From a checkpoint of a small transformer trained on Wikipedia.
Size: 16 layers, width 192, 3 heads of 64 (1 for keys and values), MLP 512 SwiGLU, 6.55M parameters.
Architecture: RMSNorm before each block, rotary positions, biases on query, key and value, tied embeddings.
Training: a variant of Adam for these matrices, 440M tokens, 3356 steps.
Each number is 128 + 24 x the weight over its row's rms, rounded and kept within 0 to 255. Layers, rows and columns count from 0. Numbers have three digits each. The size before them is the row's rms in percent of the matrix's.

# layer 4 attention query, 192x192, rms 0.0839, rows 0-53,64-117,128-180, columns 64-127
096:150141154117146125097088085125110141113121114189125156141128114140128113150116168172154146124153116126108131129078106123085138131133115121129114107098148125120138124107130124113093106104127143
084:175128138141094113126100132139101152161131139154138142114136175166121088172135127126153142110128128133108150153111085121091102156124095109138104153136084143109134144120118120120104145111122152
111:099103133106163148127154133121157119141120117098125171111147119135090126094132144133105149172095128114164148133178115124138149153115116142107127133105108127135123121117122150092147112169109149
093:125122121152104119110134114122144122119151155130114091150120126095134145154181106125164110148119112169097122117108132200167115124144152089118112133160170103166127114141125110113157151117174110
098:123132103110106109127088075129104139070112129131153094117132104133161147152144134136157105136129110125097096119111165166154101104159118097120146117169155158125126143135129112135121144074151100
105:154122138147130114109121144118095181130088126174165125144126134153164156176095119156138131120169110094135129123091077109115114108133137125141097112111105139104140109120159107130125136093132097
096:139146134158129093096165154127106147139108108131135140106121141130112123150095071136099153115130119086138184167174078097090104156126120132126133108115115141107072127085141144135099116124088139
086:121151117126138129106150159091147162134115128141113131117136134113062165147087160166138198139181133127106146093152138100082136156109133151081109136100139147151113116166131128126150152172129130
089:149137115145081098133098115129127177111093173160149122163161127121165142162156114139168132097161146108112109134107109161141100133173122117135061136152152141114155113156136089107109132110136135
086:133110107097114109142131158100122136112151127132122109143125132098123099146134135126147101141107116143095161144123153161108113169147092095109125135170174115164094146107136089080112146122166107
085:120151098151152123135137138147099146089134092156176079144101109073122147132110113128073155134140121124143101153174117096112128096156155130123182119124143121122094106115159088117130060136110155
097:124141160127099128128139126149136101142104119120122087140166144135120107086154074089099126124124117135135164106154123159136125124115084127169119114161122147127092140158120110146161143154127105
103:123114127147102138111095124139140110131150183155150152154136138170135101164146146128179139116147125163092114126099137173175140111134104125123103148129139140129138128179089117096113187136134127
093:140120170097121166099124121115153109143141155123110175129152148156153106121146149137193132129110143143108144132083157105124119135109106113109093123141132141151120105146092143117143143121139116
089:132117116110093143123101138125154098152173173110158161121124119142146149150160177137149092077140137103139065098129166141147104107117125119147137136158127101162181123146113139137125153108122125
076:109099131096157158114154151102166067137093148071146154118170149142116083123144163131143119153107131118152170123132125106118124191122122131129121152128123118142130137134085140080138121126155148
093:107134178107106122173126150082153090123119136091124124099114148109107137131128115127164119134102121106148134076113142121121129119117147137123098160116069141137104194152139124111168108122185110
088:155125103182130123126108113117105169123130118136161102132118152122149109151133074118111097103114161125127152122117093111135114080109093148179151124101089140087080139132136129176144141125102110
097:121076086134141126111116127106130093113136142145080111131129139152124108114117139129200107107099135145130162087111131160103145136110149134133071150136157134138124153150096140101117145112190114
080:105140130144105122151144139120082166070078117101151107138123125084119169156165099113110101099106131143151125148170118111119161120145147097093120136152086132113151148120179123121177083076147118
096:118076084126120124144123171143142136120143155108154126102139143154136101139135148101143077129095151144134119119102123134128107147130115103217116121118131114105179155133098142158096190135113142
079:121145134158118124128119098125060149094100119176182104128132120132144135123135116132109137149174138154112076112092126158128172077121111142158165096137107143097126090152138144134100139132121117
107:127149191065106152087128138099109110158143132115090149142156107161121107133131112139145112136147136112129159105099119109126111123104140162149087121109134156165149173146115122110154147132188106
097:126136115141129107124149116155106168104109110141102103127122121118159144116152105102100119164049150121145136123139089098120135130149118119161162124138110136057135153094150102128125125108132133
098:104123144113168116104105099094153125174137161122112123139130114113123183123108122129122166138126141109117109095130141124078075114082122152123121156125116109186108134145143139154135111129132134
098:148122159098124135138122096118120131142103102141112148129129151096114128138091148144087109089122078116126145111180112105128151143132137109045138145126159135144120122159142142100111123099133154
087:119108160146110163081193155130123130185150147107155144100164142102105121094135155126158114129131139127152152134113125135119139128126127100185099132125115115177087088105127156097168132131163114
088:125125111146146112115134130123157139154154158100145147077140168173125148136109107126158075111129174123139119125127144095164103176102134131127090147110107100133154123129129144169161172129125124
086:098139135096124144142176140150135133128122091099126165119151147147143102120164119177130151195105107158141156135108157152113145136128121106142151121132119112073135154093106142145132088126119127
094:154119119127148132148113132120119099086080125091155111128136102160098096128126131117120136122140147143147143159133101109093089148151152110151134152118117144167137152151132109092110107179140163
089:106096124147143119140120124103173130130150178100138113113113114076151142161134132082151124127104158122167080113170125140147160154167163151113121147114142141134153145122130143131103138151149180
090:138158163114086156107144115131123129174136153188091166157126125136115063102139141124160146080132146148146144148116078166128149116135125167140115122104132133109133144162156100089114133159121162
104:113142147096138124122146133118160121095150127123103152158142148110109119100125139135121147197106128096171165130104123094159164117134152166099138124073155107123149126121132124117138096138106143
078:133143140115148133137115114117111104120107075171125146144124103145111091127084164155096126149143138087158156138144114113109164148147109174102143099053129147087152126118151133120096068138091142
080:116093103140128112137161109138145100138121171085130124122146133144143169125157108105122085129117153136139128132158163163175134150152159111137100141181172140142128127132120130141152168111176093
092:143117113178104113113113131140119160143129174161154158100117172146134140165113156121162131085162135129108120137115114154163130101123120138120116158110075097100141108122119164122118154130104127
091:139125133152128121127096152164109160117094125168134165161124152142146106162095119104151170096151142093138152142127079108140089113157121146117096107093147136139123104142150100137094130138088126
097:132126111133147120148127117153091153133113080146139099157104115117139146137098134127081142126149109108131078147142135085141133074121140148118148112110112158088130117098184121182119089114084144
091:099080137135161157125172140119134085125151073093124147109090114107130120134115113114075094162123108147146120121155125105084134156103163094103177099114129127147095138091147127133153096139130132
089:117111140166146119118169145103125140143116123104162117118138119118161121127112100130077149127135119152152100153172146107111114151122123167141145111106066095104086099093155148095166089152130180
084:128173136173143099115148139108102165123064082179130079147097115131148160132095098142109164150164132116122143146137085130081110126121118149140136104117106120102126114099196103113127127164101129
109:134148129117124148082086130095118171138115136141140122158138117128145139135123168176188186122158096169089153115080105136082124102100129119117120131119133120153152088165113130094183133128105164
086:114102111144096136144108151128136103090108138140109133119086103122164148107151146076151082123138134127169093130139127135146106187108136145106113131146147114150185154161161042159090111163151154
089:085110125139150130147127153128153095152095121073094154127140151153072104160117116140138095129125140109157139138168115123147142143165088132081097143104148121144116148128140128126145156146124127
089:139165145169147121088157090116149151149097120170133159112131141119134091110073076152105131138153105144114143147137118137094132137123082159127160107117108096099086100111140146108116141122079138
088:131127128151115109123165105158102101088127119117139092142098130130134152134139093115093137128175104124120129158182154143138117140121131111094149104164110146117098128137158128167137095108116082
085:116094104127121136113105119119139139121169167133109132121129132142132138163152156140171103112172150154092145131096136176168129116131140107090076150109163111158175154150099131125134171091110119
096:128122103181122126113123128091116169108098176185130080129159125134157121127153121146151143124095154173105165123097104167112125110093123114173140145130116131099120115147149117104158142095134151
103:171131135091140127116125126121112094141120128179079144147119104152096098112120156129185140142112130128137150140129073179118094123161088152155115141126177124168130145133151108084113123167154106
115:112138090109127139124109115150132139166149105142169144098127119120143158070141138094079148135137146114145077105128161081142116145122121140167132093132112101141132090133075149147158142145131149
095:119148148178121142099145102144091186105144129079139148145136101101102135104148127147091136135137126162114141146158127120135141107139163098122166089117086139076134139097140142129107107115092129
107:150143149144106102111133080112130143138122128158126121159130156113164115157113110182137120118176086150070130142120109185131153109121125112121137119160132119092098073112178124133102117113112115
105:134167134148110092114133106111129091103115125131118123123123139113133113177156118138138103120143143171114135156123103159126104092132124107076121142124099147133134079132142109150139121106132103
137:120139111114128129167140166167134144165112088122148123126097134141114139108120132099077138125092156098170121146163115099125120133118108130159136118104158158087157148083155104159117129146088125
080:133134116171092124162101158111097140085069132154129095075164134102159133173114085154114098155117143130149145104155124114114129116159116147150121170118150118172095131148148111078119140121158115
071:113125116157090107163121143113074131115102127133117114134168153141126151191144100148139093157149155117147151123145116085184102152162122099132093147113120119159096126153096115131111139131165088
065:132120151142161119074135145109168159146129136101152130103099115132155128096097153148119135114106098107132114134126145142085169128103111153130169112120118133123178102121169167124139131126081162
075:120138113104130122159156090142134100183139135120113099118139121116100116093179129106134123106137136151132131140119132209195142136143135105098125138168144123089172141155099115110143126135106141
079:110138117083138104121104095161083088175161149134085121092137161092097100111174148111119092096123140148137114156120131158194097161163098099142130134173154138124138121134106111136148118128114124
103:143140127152069116173116178110096170131098099163117144159140129120109143167087100133158145133135118119126138106157076094096087117142121148122060134099126151161117114147158099108135135134157121
070:126122123152155118129131138137175131122143104155144157138086167135119147129080084135128150119115129104087143132134115124137096074195153172127140167084113105141101109141149121139093125118144112
096:118121135146157141156118147158172156172135103174136143166095132128140149146069087157126177098119136106148127154119105130146127059138148156129123128083154122122134098139141102137092135133113128
106:153162125163101065153078132137090171118122092159131141148161124125134127141100094146135108119109135105116127134123094082156134131158144117110100107113138113142129108116143105096124149144126136
096:126099142125151113167108087152145121105184144173134129094129108111134125132140119140108099098118157117105118178086145146195157112121119140139127145134161065105122097128081132080100129141111163
116:141165128150140107132119107136115184122122119145158114138094130155150173119081093157118171122184103110094138114137119105109115100122098137088160069095135119137130102121178144129106166135138109
103:157136100142181139112129114137120085126175132150179146141080103176139161132103155125113141119150108139125109115105151169149128108147126163138163144154158140137113090108120173140153155106078070
085:147157076154106100135103129138124123121131115187119075128174128112134117164136138122127109107119134096133130141126103124148126148140124112133106156119185130151126119115097105118072168100148143
094:100123137080113133090098142090140105149100149149085135107162132132141092140154109127124112128112164107133128136074131127125136135098129111179102165119123122113106159140075118100167139092112097
103:124138158104118137108128142127147127121170142114072182114159110113127133099153111112147086139089167122159147126132105129129125143121087136099134112151117124154097124152073141191125110140149139
105:094115153099118164095132115132154105115141162113069161136120172099118100101154170147115125131124135126131146164070129126101120137120137116140104159130118123131116142141092135131144119120097154
109:146124155102110144146103167139139121105144120098080191125137150110128088093147156127143145168089158107167142113111067121118108153117136122092137113118099133118101151134139128094139115141138180
095:145125124140108081126099137150108166101123126173138076182131117123141177150119118109136146095156127149103146135107124141151134124117112128142138139140162120111161128148192146134110140099118085
111:146129115160142120099125157109133151098131152116121094134129099103109158137131115100121105104104140123132128139153152158126130133072090124151094190139158125123100139154125074133136149127140123
108:136159150151120076098088082098106183110099128115102158109143143120139139121110095156134162136134114152116128091089114105089138083134133135133101092127105096082105106145122178144165131093101145
094:140123144129113160134168169142139124140146136152074162098169139147120115144153153096137106149071178103148128122126114116113085171147101124178114141138145126165119142113116120143130121168151125
102:142142100171146084119134127163119144104108124164181081140104126116113155183095107130126098095156104137113103138146137146142156142148131096100149159127147155123127097104184131112076153129129121
113:117082153099136160153172176146126083150168119114114145100143147135116102113159174063143138165085142128175151094167119163160116131106136148120135134146113152114124159168123097137112124157145142
106:147160137123154112103141092135147145134114127133141104112108075166144181119116078100098107106128132147110138097147160143129103107127075124205124126148165078125147110120137129153162123094118078
102:117134161118138132120116133108120118104150119116133166092116092154159142083130087125119168146088147112158157135149110131112096084115126150151125117155138102076095114138115092124150141141145176
105:105152138123145135140099112104138140121109140197094096145104128097141101084125130136116120143129141100127145120112156144130113143098117179174096149094124109130108145127115088112127145139127127
106:134112129105167150110143117128141154115124135094098160119134144128107105109142149132122140104111137104121116155080104098089140103071142119094127139109109148143133152110114168150117122144092175
098:110151154102111160115153083142140087113137148106080171151144123152120127109164149126133091136147128126123137117112126116088141197114120109113136121139096123165161145136114155164129105114121139
108:152118127106158135133146091147155142111151133100114173118153123149120138066143170127118141107100149134137114130100108103134136132143143139150135127148111121120144135132089186157135117121116147
114:139190152150122116154129125104104143118110126094111141094185156141109110120131086152155135148119135094130130154131094119076099090147132130114097084095118139124100175126156096084139124156125160
120:143121144159096138144155183144132122124156135120069101106133181092120150119146092086137137130083199103146186149151129141121097060121116123105081138090161128143135142141135065097138140177126129
110:147120128168103107120131133120108154112082100158138059165113124118154137157110125129134157140175100141131146088120113137113104088123088148164098140092107133155121150176150084122086150113173115
063:135126170154113142090100097117178126115147142148127136103091110109151094118082129131135132123071093161137076141105144109056139082102108177129123156120123142113142134105169132131120099101087136
071:129132128165098111120101144117132133075094123158125118125140140137154134160092078168121115138103103109132118114131157106087135137118122132126138153108132139184137100138150117110115138099129113
082:113117128094156143144139096141132089187169138111125131117117082132102103088176165097123153118161134146136115154126119176163137139129131116105152096164153124083127139128110145122158118158110166
079:112144116156077100160115157112090125092135122178116131143165134110118113170116104124150125120156165147139153129107105102138110136165138130171073173107108125150104116116149095158110116104150112
088:129162102160090100138107140147105136092083100148124127126152114099162133135092086132122128135117117130119144120137085092099137115182127138143076131107119094154104144125162115140090124119156107
086:094140109145117115123130132087100157081098104113130121134126119134153138113098121135120163157156068139123119114149110095055125104124121138119148112133082118128046114113152176120130128110133138
084:139094136117156189116175118126159128126175135109160140109088122141095149099138144100122137131152131129134092130131168129132161086079121134111186126125153130111170115142132160158098104158098144
089:143103114133123182101157147131111133127148134107148165160128170164136152096126149138145124117115121109108132134115113115094099106117129138066139107120071137113155117135149165145128087117113159
087:095162101123138133145141108137130167109066093106171142142108138127145160128083091165098147151131094110105118118121105124100131084122157168120109143093078137142121109102178184121114130133110118
088:123160091141096079125110109143123165101089105176113104164133111118137133146113117150157119124151104142143116130073100110124166104142143155154088130095171131137150144117142131149090133111133116
105:100129126140108160086146109143125120128124127070107158110156175098155126128153170122123083147096106164093136121122137147095105143144115114075130106146081147175134117139109123151099123126138135
106:113092148116131165148184148141147069181172125096101134105144132147092114101146149100123126195147140117161153154196137133146113139127123140116144141135132155135124161163114057132154122166147147
085:116169100144139148128151124109122148136072107142202093133138091132108186112095060126129126124125138063113150113145145147147148110139133122128117165090145090150180130107171135145151134142120132
106:109167133137154117110085095125148109178130122139147126148105110135148116123089101157128138112145137111116104126082154128158160131160143126169116090143145106082089133086126145118162113106095100
098:110136104131102108106132122110138067112116133124104106125127122081113112149173155117162050137145135164178132124120136140147163147119156095125093166165175122131119149143085105127130123091140116
103:155159115161105070119081118137120148079114114164119111147147097109158152145131100132147093097113135133120113138116097117136150126163132097162102159136147099119108092111117134087132153086145136
097:105144120094126106127144112081120118142089085075122132114113086102105105112131153145130101160136074108117137139118127163108170080164118150149101160140151094156071163140126095114123108142089107
102:144123135111147153111132128143116143120126109145138188141096106161139140094092143113134174125130098136148124125122112104096114161095119144101159069130131157123148082102157191162093127143099114
104:170158141150120081109141107136114136131097122148148119097136140171129148144120090120123084088150128101123167131178120140152143168181133102144145094121145114125112125103171104130150149114142103
107:148127089171105103129073103110106159088121124152153125151165096090156160142141142181144115105147109146090118125110128128114163109143135139138130143158095094158116084126137167087108135099167110
091:078178120136096101104104125110145140101092119140143141109141150082099100144136109129111095178136132157120104140100113133126179100147178153134115159116121105113132128107121141110144131102098115
093:114133153079168149172142099120135116159158092103152147151093107192128122114081144103113157132149147129127095106137122128109103113138122146151130092103144140115135135131142153154148098143116115
139:130133182125122109087066120138113146119104129152140107149132152110133136143108118212159114127138115142092112116098115138122116115142123105133101125130136091145110097121161131126148113051119097
158:129116112147108113110105134128106132103119161098134093138165158100146130145146100166151109138130147131107139111128133127149121148156145104143070155167132106171105116162134092114137129072172108
108:143112148096144152142143134117158158145114108156121160137115078157087145115085156120078161121146120132144112154161131089123133115123094156110176120096120117087129129096156160120134111126071170
100:140140083157112112147153128109100084141162127135130112090144126144121119119181138088136136144111141132121134144099102180100101157127150111151112138138140150151166145133065099141170159189146101
091:088106075143091136108104147144089103091175097114137114136113121107150097142143133135153099150119138109124162111114134145134100124125146157139112103188123136182143133146163105122134167099132134
113:118106104128117101159162153121116157088095130120147081122145166078158135140151098178137111188104145119111130129140124114137131119137139119149106168147148119151142119151157072073097109103132115
096:168166162114155101141092115149170130147155099112077150076116155120105162113095145097109124084082119141118112138155092093142130116085096146114161142078113112106131135105109134133136138118062114
109:182094159155153115121122115147150103205151135106080181117117136145090151125130173083168131102082135133139126139138135111114130125116138104127084125128153119099125156114124117175139128142108104
106:114152072135093120135121122100111147084108138133106097096114154070149121107150090135176110137142127122136136102107123138160107144132145119124111149130108111119159142168128109152120128090175097
096:146132101133140102149152105115113132113160119148135112098083137137124116127124114065122136158104110100110143158098155147169118163156157140111112124108109161139155149114128114111122120126123104
087:113151125100112127120144120114134138140145108208140121106088098160090166103110159084095153183132116142132148123129118138083135114102127159129122124079106136134166119107115117094105114169086154
097:151127144118130119150154098137131128200167119140141143165138108146109147116144079118109109102138106146100094132141129121152151080121097148144159114147140140120123117146119087113136156155102099
099:110133102135135124130150107126111150112108161130145134131114155132166122133138133150182134077133124121114083119082168162161113111160177113113115128160170115128115094139110109178131147108176122
091:131146104130128154142141116112078130112080101125156134136150138135165116133152104141165122155153106125114098134093167151173138114152158098138129139157132152143149130144107117131131126093150111
096:108145180093112132117157105126147150107116126163077094148130107082176152111139145124098156129110131107151123086084092160105132060134130091170126126118136131115108127154180109135094122149081092
085:134109136138166163123138135145122107123116128112148170137088145117118103133107149145166123133139121103150140128109151144148105118157151128107110117109154133127114109144113166161115110142102131
112:120100101085111129175118129123113082131095119113156124102103130106118060138110137142147165170080100133166138139134120133125115117130122142125157132136070123116087145158136129135151102138149109
102:146127050139139104177133114139125120096136111142162113099112065121158107160103107153123135125163138139110057128139100095140135102134120131170145143151130087113123117135135116138132150088095115
098:135149134139130094154155155156128102113143114125104164130159155131114089122139107133104121115107114097121139162166150140155131131147129151137110139154174127140104153140164063132104106157174161
090:135150119122112129114129133070088160092080129108144135135131086084123144165127101136160147162159095122138129128104146116097104163137103116100113107147119134097199160144093130097132081111146088
104:113120142130130120123098089135103114098115170138105108126105098147156137127096168103095121077121142127109147115137113122113145138129094139115127134132110130146128134129135128175076117126138144
088:155116106143105111158119113116133137133141131151141077155142131107108124127147093155123113134156142138091069145104135126119129147139130143168168136124087111118121127128146124148120135093142160
101:134088125130107130119116167156145110161118142070135140147140102136081088138143079147133115144134113125155140145121089122131168133091135097096154158133147154128101120130124126144126101131181135
120:125133124148137131120163151137079151099123075137115125143103132088108117149136096109093113189141129111147145145150102142148104150156092164093140132120168145146136128114141092087126109143118144
126:094096122098101121135129155142101136160164127106100144087141145106111137132152151130155135163146133106149121116142120116157099126090151141118099137124166111159119112153169120107154169158116154
114:139133142061162132140079140177158072134149095094145149124100121109157108143071102143138137121116113114144150132114141131151117160118113134106127128130157144150119094105164194147134110088095137
120:091126120101119139101177095146139151136114120103167118099152158156088141075131142130137133118114133114137180167130166071075148079105120152142153126086075138129133138155084128114125130134158113
096:124141149130133126119170131136140126135126146142129080139132123139112131109109118137108110104177151093134111126101150145145120113142126102137108112101132067124121137137078126138108088125100128
107:068153139090112148084191093114114154099088128131149084117096160118108141096136120130113124153112139117162169103141135121087117121120102164146147154102092127157158154175128096128109127143141139
107:113175143142099125145134155142120133139116174153107137107163153157076115092145132106106098128111132111159158157137100124127106163117102151135126152090130095144166128157076103150110117195124155
113:154142118161111146142098120137145134136134139106093160108139100158132131134135117086137156121134132141126137141119134188161150133138069130085162142101143156085203165129101137121132163124115113
110:100114113110125148118144114086135104145133131081150135164164118135182119165127085177157142107141157132145117130129129115093133112120120085124156117160122115107120098123139157131164109130184154
110:114128151109118141154169140139139143132100103157133161137108103126099111116100164123104147138122077141152138129157120111124147113116105148127168111095116116104138129124142152118134099157065157
093:132123179128128109079104128109129155140061118184153124181134125113112165151083123186127116144155093149128096135138110128117124112128086133133133118101154104136102125131161129107122100095094113
100:136135107101137135174154124143145063150179126107116155097124108150106084118175156063118138125107143132140143137142137137125132144142148133111159120149123144128128156128084140148130155152118141
102:125149124124139107133103130090104144087123118094162102136129171103175127150122102166187113120126141095108137118097167128171141124142161109107104146126146105139120108139173124155117137078177118
101:099135097152109142132101139081095143111062144127124102139111165103195121143139101105186115132136136158115129118107117176169118136163150108135121120154162100139130107138145138141139093098173110
089:116142112103111116110127145085119169080059121142169085146125127101149138143121096179112131184170104137122129122142150101113121122097115174118124148145099122125088104171129136058115104091157135
094:121102168126149113119148123146173109146140118142119105112162100178132163139128133129056144136140128138136095157160113106085127107089109127120143132119131174125108123115097117082106153159115157
094:128133161102155105121156143122145116133143139116139131123145143146070157106112148133109166126138135116153111174146136110081147119089083113067130091091096142091138139112092148108137125170131150
088:116173126114147086114170137091130136127087140157141105083147129128080149126160100124116130177124116120127104152124114101112120162109110158132124145083112103101159130147078116103111101164131124
101:095130125102115116082152131107114145112110120108145129110120163122164159094138093157186142144127152144137151127106155125105137105129142111122085165128134124147171119163115111125124099094178114
100:103152102148114163146111130077132131095099133133088089119140133118192117136158114096136113134184120152093108092115110134152139147148163111098143118154121123107147122157121104114105113156188135
112:151096143136186116150132126167132114177150119112135159160146095130099111151108164114086106082110132133122125158144156108171115153117140137080118131175169133102109158119101140121147146147104151
089:079167179125115118102103114144108125149148126129101114128135094137140120113144121152100098155100112108131094160146146161168146159104103133112147127112133114141110105120161146130095119084124159
110:169118157102139067088070125135183103145164125113111139133086110082116160132121121098161139100116130115119061137102120109160104092133141133123120110128103089112112126130111153129162155099105127
093:127156142127123105101091110148129111080115144119107119170150163104179146139142135153141079109134149132120164139092168134176124089169142124121073130134150128139108125148148113129122139060175115
109:127153111159087124139121138090117153056131165161129101110124178078134152138166105147146149150121104129111113116119158156152141113134146142144087164141126119153122112193126100094137143106168097
117:110131120138137130124145127108068118108107064123123085118151139120130137093129097130109076155140105129131159155157127084125113091182115137159146143138118144161142161124099088100136103166159126
102:092147126119137145127206098068113178128099113151131140115120114134118123107138130127092148184190103132122120092131130088040148104111158120138137148103086144150113110130134141116124103187107153
107:120161143133093146109142109065099120098106105149100087146108155113120129122122131130133086153123140136136127100127115168127131114154080138114163155094104152157185139106150096131089126094142150
117:134147131127105107077113108134125143077127174149128101135125134123162174132155100165126125099127137140096119153105122125114154086105135113162117140119096103147117113141121119106125154076174113
124:123146096158131109155098134106134140121092136135117127138161137120130128143141137138137141147131115179120121138092121100097055129165118135197140131131108140173150154150121102137169163074116115
# layer 4 attention key, 64x192, rms 0.0782, rows 0-52, columns 64-127
118:155109134147116095104125097130133109130158156111133119121135139097131120156151106129130127126145136176073129134127133151134095117151106102128113155150143079142110117167134100121146143116158075
087:120134141123122115097133099173112148110147144127135137118111161104112139120132107156108114135142128161085147171099121136144124129135113097145109146129102073120091098118147131088167118111119103
096:106195115140115118109105136097093189153115093155127124151109098124161140109107158136165139137148093127122094078092120111112155135120127108114132104087147144098166146091123136173122119146135164
090:108102128070172146119159151155148133152107125094127149161134134128156129084138099163105138081131130093109139135132119077119137132107149152143129109141157125126079134097134134105119116101107142
102:139092154157131161108111134133139129119121167127164137098124141132091121166107100156147154104117160157116110139138141134141110085125141153137128142116069080144141107171147116098159159106115142
076:152131161148112124116109127143163094087174175116093096123124134116091101166147105127165107139098140143140106161111163178148141139154154113171123119138137100147120116141122123162149156110134130
103:089161066111123112160102111152085137127158138142144091123146144132132110119135121124128075181119155131153097147100184144183128119133113105143161106121117147091128074143063134163132172135130098
127:106177104147119139124134144128120110085180162139114106113112147103136104090139068080083105145136102111128126139123147157197105121149165145177121157126164159131122141153091097139122157144076124
068:161140139119122121106105113128130080113143150162124127141140139073122142148162098126150130129153131173085115136122114154152141134138160082100160130154174128192126067129114115143140131106143079
121:115120152173114091147142104159092150125213164134142126126192133120143145132149108122146074095132140151078145135117135145143127085145131094139148108135135104133122109111135115122097165085152093
078:144104140161135096137079106092090124171125109166135114155106102138167175103097105131141157144186118100106107116098116134146130130137088166130090122106143193091112136129097132105116134142097140
121:075119124118103104123088153124157143185131135123161151177105122100089107136122137151111152118118119143119157125130134142176138171114131133083134144122152163102137168137096137123142158116115109
055:141126119146120131115165121117143126092141156134143107132140139086102121155164102134126105109153089136090167131127105087092155144112123084105158143138119117157128161151136119169111145136133113
058:136116142143095127107136135154095136128114143118122144105132130128145107110163109117138138123126074158135165159144083091061128129128144101143128112163111101133105151112110091080142076110119151
130:159112190132076148144166113167121114132112153166157155145175098142130149165137115141149121073123118123114137150126113128138179100172159142099059131129160116129104091139135133112128118125127133
110:114134126133104089144107093136110123086122145139118143105167130100088094138158114126142104144116136160133124174138119127108095136143154093123137153163107119106138163119124118103118092095131137
115:121139147093177121104111147154152118099141104135149140141137129142098104134127126113112079126143160121130112135130080115147097167113130141117094118133138145141168118128117098146125082148157130
115:135085103102153120135151137130111126151163094106121123124062175120087148115103146135163158139115138110169173109135150086099156169106062134117132125114133149129168073105121152167120122138129099
100:124123107164142143088141192131125161086135175106102110159120152132109106156135112160141089130111132132138118121107155163103141117136156104131103116150105102141134163143171136154181123094110087
137:157113136158131071130109103114108141146140138165116096102163134100124146158142107166153124111143112203074139114140105133146155137137153087119105133157167117120132116143101107128146127117131126
125:150110109166105152114140118108132104072128143149167130124151145093141117183150126130175083139147114142124132122138169158163086118138129125100125135148105101126113087143169115137095156118167082
148:111136097107149174141168172128133114144103116105175121157075099168135124118085171108106165126117104086170126101136130101127146151117096156118156108102133170143145136112143148150114141148095104
120:130144140078160161123157143119159127171123106121142139100105107148125104088124136102120125121109150094152129120128106140137086173090161142142123130113142114126131133073143128145137103163112135
083:123111154129120092126091110119153128121150157122103155105130147160113141135120134154187084112116151121117093136115156160141137132123106095138109129170136113107070141095153144125170130066133102
120:114140192103133173106123130109163115140115113116076168166154151137137125105113093126075178125145157121131095120122096171113120096149131149182126131135140122128133117091173160110133086152132152
118:134132104166122125144133109112144126082129138119144128115116119117116110135144111139148118177137115183135126125112117126106128112114158131116141145086092113100098155165125114095126091128166124
105:129152131132082109184086137115074121140098123099105129141129142139136080148150126135126083148137113126137154134128089140141108120148137093093115119135151162112132144134089101123113090143085167
093:163121145159121107211151144137097118135100111130147138148163160128115140152126134159120138169109125131170127182144127085127108137163131159101163135133134145134117110118145124142119111133134123
107:128156199122089077142102138158118107161134140125099142122158143118154083137142147140093060087135146108139142154133131118162150134149104089113076120152134151109122133104172110113079181097091128
116:117144128104148116146145117125089123130098072137119115141145087129123128121141139109123096143153156107144114130125084060108078129135143120128126090121123157112066164113111142164137143124129154
112:122126124131162143144166086099084146105089115144111105144131128065119128109142098098142126160114142087119104090125128118124133119145164138124138117146128136130119122117128149148130096101102082
110:149119115153163152065118149099176128160111111139148100134105122102084144118124078109113172146165141113134118093115104103102120124098100110153116119105126176131145127154131128126140125153132159
087:143114160101152080109115125116144114148166123134107123097117100122148143129114093139174141104154150129103102094088150131129096090137097119166099115132147117134112152116124071163121126098158073
078:159114135135127083098098115112127130143133146116109127078142154105113148158145114138173121124148146177100124132129136140145126109146113072131095170149124119142141135117121107110155156084154109
075:090126109102135172163169156126115151160097095110136141151130103162126136108110148126093155138126115088170165116138124117126163169090137145083146126117123179113131137109136138133137119180100148
072:165120144163111123101147089136135121106145158149126136117156145083128129165169120085135116098165143182081152164108092154137099129135142104152138128148160097137111135140119116115126107115138115
072:131122131179130128100094069131146157092127150153153142130106133102117155153145108114181108106179087181101123175131141173134114128136128109121130134143140110157132142132121124119130170088140145
118:164120121152134144101098128088128140112115106146100118105097094139144157148089139142144156146117095153107125077142099120076154134135093123116121137114159150182172133139123129120149126143133145
065:113117134095108127156113131126155147139136098111093146143112146155155136113104173136134106131104113071155129097152173132142163110119106135074126101112105152111149143133128145145079150160087147
058:110140078130127139151111157090119163139074104176142124141142112127087092150102124133108143136112158108134141093138081101130087133114115144143096120116102162154148153123134109144124114171117129
096:146153113094145120137086144138115152119161093188141136140140124158159106104115122091111094116149118112105129113133081096156126142141092112118097078134196153173128138119101121121108162150121125
063:146150188156100125111142146129115124106140156154104091126152136118141084138148093151114098141126101164101156150126077119155120112125138101176127129104120114117135137132127081072126149140155142
101:136099161091152114104125113126122159137134100207170171143111135129137168131122151116155168127175133144078119124142109076127112116153104127104133111146165142174158114129164125132135119104147094
081:129146116123110104120187133155150116145126122108124138103123155094120119081122134123068108118100158108123126108142138145120107142095140135119144156144101108125120148125119103180137122125140076
123:111155076100142154132148140108094145150152115131128143128124137170120095127119105117105143140112104078168096111124099151110136068165095125101083107092080131106090145154170119127120111136152157
132:112143100159109134157128116125126148163130138123149090140150090157163178137116135139100170121112108166111132154148139141163156128140137132134169147123150153123145129136059133120173155146076149
054:173161156141120170189182153120131113108110147100092164112151122144148135135135157134076111113105121127138142131126134121104168112121160103134129162136098141139135126111112123098112108134149136
053:127111186090106128111135116116118133134139121115107134141181151109134145149129134150175119114137131112123142161142126079058146145149115096145136121137122172118174107105128113125103124104175135
106:131123156161109151140117135150155136124145161177119111136108130185109182108137173125105133159159143125139118133145103145126124084170077079147135104153170093109128129134105099101117092110146137
078:154107149147091076104096135118141104169127103142115135131107135136098163143111132098143162126164130155108149137131129144174128149147120132074120151121188139102104125120148144108149120130098128
105:144110141111136104142125102148096138135105130120132156098143115145151135135123170119125135162077110119133068146124151086148156112141108126130154100131070153081094131123127167127129124096139157
055:129115112134084153147148139091107165108143140141136127151173106092138126140160153186119136118119085115101175118117123109118191150160136104129140094094125135154138112173119115113121171146177163
069:131132130112117122170205126161103130113101104118128137134134099185138123140141128113094108127128120109155161127143121077124164137147148118153083103121120130119139140091098117121087103160105141